Part of a small language model's weights.
Architecture: LayerNorm before each block, learned positions, biases, tied embeddings.
Training: a variant of Adam for these matrices, 142M tokens, 4346 steps.
Each number is 128 + 24 x the weight over its row's rms, rounded and kept within 0 to 255. Layers, rows and columns count from 0. The size above them is the row's rms in percent of the matrix's.

# layer 4 attention query, 256x256, rms 0.053, rows 124-127, columns 128-255
size [ 64  66  68  60]
[[ 75 117 101 132 102 151 146 126 144  98 138 127 106 147 128  87 155 100 128 118 108 114 132 117 112  98 166 129 101  96  85 124 141 148 148 184 115 164 124 171 125 124 179 135 144 178 101 122 147 135 110 165 126 152  98 135 147 102 127 122 118 169  78 103 149 117 125 128 115 132 138 154 135 116 139 131 134 119 106 131 124 146 164  88 103  89 117  94 124 119  99 178 159 130 130 100 115 115 104 154 134 120 139 108 103 165 127  92 122 121  90 126 137 153 148 128 184 139 120 106 144 119 131 167 124  95 120 147]
 [ 92 124  78 100 137 128 134 127 115 127 140 138 140 101 129 163 115 108 103 152 142 126 132 149 131  98 154 158 111 112  97 117  91 130 129 154 113 142 125 166 125 117  99 119 149 140 117 119 141 125  99 150 121  93  94 161 138 170 148 123 195 112 112 145 137  87 140 109 152 118  98 151 123  95 151  91 148 113  93 103 122  90 119 130 185 115 123 170 112  82 122 126 172 102  81 114 163 138 117 148  76 130 168 143 164 108 127 163  96 102 110 148 124 171  92 103 118 156 136  89 147 148 116 106 147  49 120 147]
 [102 126  65 101 136 128 121 124 161 128 127 116 155 119 133  94 103 117 110 147 130 159 138 138 127 105 139 170 111 148 169 118 106 107 147 123 146 123  95 150 107 126 102 133 157 148 158 127 181 145 107 132 163  77  98 165 119 140 160 165 140 107 150 119 117  85 126 105 159 103 112 128 138 109 130 100 162 165 132 120 129  95  96 145 202 123 112 122  92 115 129 114 172 129  91 108 101 155  91 123  74 105 161 115 183 110 172 171  83  97 119 125 124 168  85 129 125 137 111 120 128 182 125 150 134  99 129 165]
 [145 112 132 125 118 134 128 139 121 143 116 112 114  84  92 166 107 108 153 157 159 109  89 134 149 148 108 117 115 130 121 122 126 151  88 109 167 157 113 159 141 145 156 138 122  97 132 139 143 169 151 125 164 194 115  98 137 155 127 118 214 164  93 124 126 121  93 136 117 127 146 123 154 136 107 116  75 118 109 140 154 120 103  83 104 127 145 155 127 110 121 113 135 114  95 155 144 169 128 155 122 128 128 102 108 105 124 121  83 163 166 158 138 130 118 158 114 101 182 120  90 120 189 116 114  77 125 111]]
# layer 4 attention key, 256x256, rms 0.0452, rows 124-127, columns 128-255
size [ 72  73  77  64]
[[150  58 147 118 148 139 100 120 148 130  92 135 123  51 122 153 109 160 105 106 129 150 140 118 121 119 149 106 105 119 101 144 131 112 146 155 131 122 137 119 129 157 129 114 116 125 108 112 111 115 101 126  92 120 129 139  96 110 137 123 133 127 142 114 104 133 112 139 134 101  71  75 136 146 116 139 112 142 131 121 128  90 144 162 114 119 139 133 131 104 176 124 119 213 160 139 146 128  99 131 129  93 116  89 128  83 109 131 182 100 161  85 138 142 169 133 129 113 118 113 128 146  99 135  94 131 159  94]
 [143 139 109 128 133  87 158 160 150 118 167 139 130 142 114 111 107 116 142 161  90 107 162 144 115  77 131 131  91 140 133 123 115 157 151 120 104 111  84 164 136 134 135 108 160 116 102 108 154 126 127 152 120  94 171 117 134  98 124 130 105 122 119 148 119 169 104 145 127 129 158 173 129 108 122 107  85 116 122 112 138 134 114  99 120  92 119 151 109  94 143 149 142 171 151 126 121 186 141 134 147 152 114 133 125 179 141 108 112 123 109 185 157 108 102  87 138 139 120 109 129 133 118 118 131 165 112 114]
 [119 103  84 121 118 134 145 137 125 113 157 118 126 152 111  72 132 121  99 153  88 135 143 132 119  90 122 138 129 166 167 130 104 144 143 124 130 144  80 142 167 134 158 127 134 110 114  82 126 132 134 150 158 105 163 126 152 116 140 146 112 136 103 127 135 140 115 109 134 127 127 129 119 123 136 116  95 143 122 146 136 138 130 124 114  81  81 193 116  95 121 152 114 123 141 121  96 169 131 108 123 149 110 142 171 187 172 169 104 108  94 172 138 116 118 124 131 172 116 112 134 131 117 123 129 135 115  89]
 [121 191 111 147 143 103 140 145  89 109 147 116 171 124 145 121 114 113 131 133 101  78 147 138 111 100 126 136 144 150 138 129  94 153  89  99 118 122 116 122  76 164 113 157 172 139  93 102 134 164 131 115 145 107 134 151  67 155 127 150 131 103 143 149 106 153  98 166 138 140 156 117 136 117 151 120 105 114 130 146 139 165 105 152 163 139 105 125 116 108 104 143 118 156 120 129 106 131 136 107 105 160 150 133 170 142 157  96 144  98 122 154  98  85  72 100 146 154 119 130 140  89 127 145 149 143 152 159]]
# layer 4 attention value, 256x256, rms 0.0297, rows 64-65, columns 128-255
size [ 92  90]
[[111 129 161 117 114 131 118 151  54 157 106 127 147 137 127 127 165 152 123 176 133 105 111 160  91 165 109 107 136 155 112 125 139 133 114 117 125 169 154 107 125  78  98 147  80 112 111 143 172 122 112 116 118 151  85 156 123 113  71  99 146 104 101 112 112 105 121  77 126 125 112 106 171  83 150  99 122 150 122 117 123 126 127 139 121 137 146 160 121 104  77 133 142 123 110 113 136 108 123 133 135 140 106 130 110 148 145 129  82 136 160 138 164 138 118 106 138 132 164 108 128 105 133 170 109 102 120 120]
 [139  93 129  91 123 118 114 104 134 123 166 133 138 117 103 155 149  99 141 160 130 144 132 136 134 137 146 126 126  92  98 142 128 115 126 130 159  89 131 135 149 117  96 115 104 147 130 121 135 144 150 106 109 149 128  73 141 127 154 165  88 127 129 106  60 117 142 162 152 133 109 135  99 154 123 131 107 132 114 151 134 158 101 180 104 148  90  78  85 136 177 142 104 111 114  86 118 119 128 100 109 156 146 136 134 104  91 156 157 121 133 131 142 154 146 136 108 130  76 147 111 154 164 139  98 154 145 101]]
# layer 4 attention output (transposed), 256x256, rms 0.0463, rows 64, columns 128-255
size [ 94]
[[109  90  57 133 144 115 149 144 170 153 172 118 159 111 137 128 122  99 139 125 130 147 126  89 144 105 160 137 120 130 166 107 131 120 131 165 140 151 112 133 148 149 130 123 133 133 178 158 128 118 135 164 117 101 169  98 127 151 147 107 108 110 144 147 159 138 126 141 141 109 126 136 134 158 125 176 152 127 162 143 150 151 121 172 159 115 104 119 106 115 172 134 142 133 124 143 104 135 132 142 127  67 125 119 168 118 127 130 170 116  87 112 125 152  81 152 134 124  99  99 132 149 125  93 121 108 144 118]]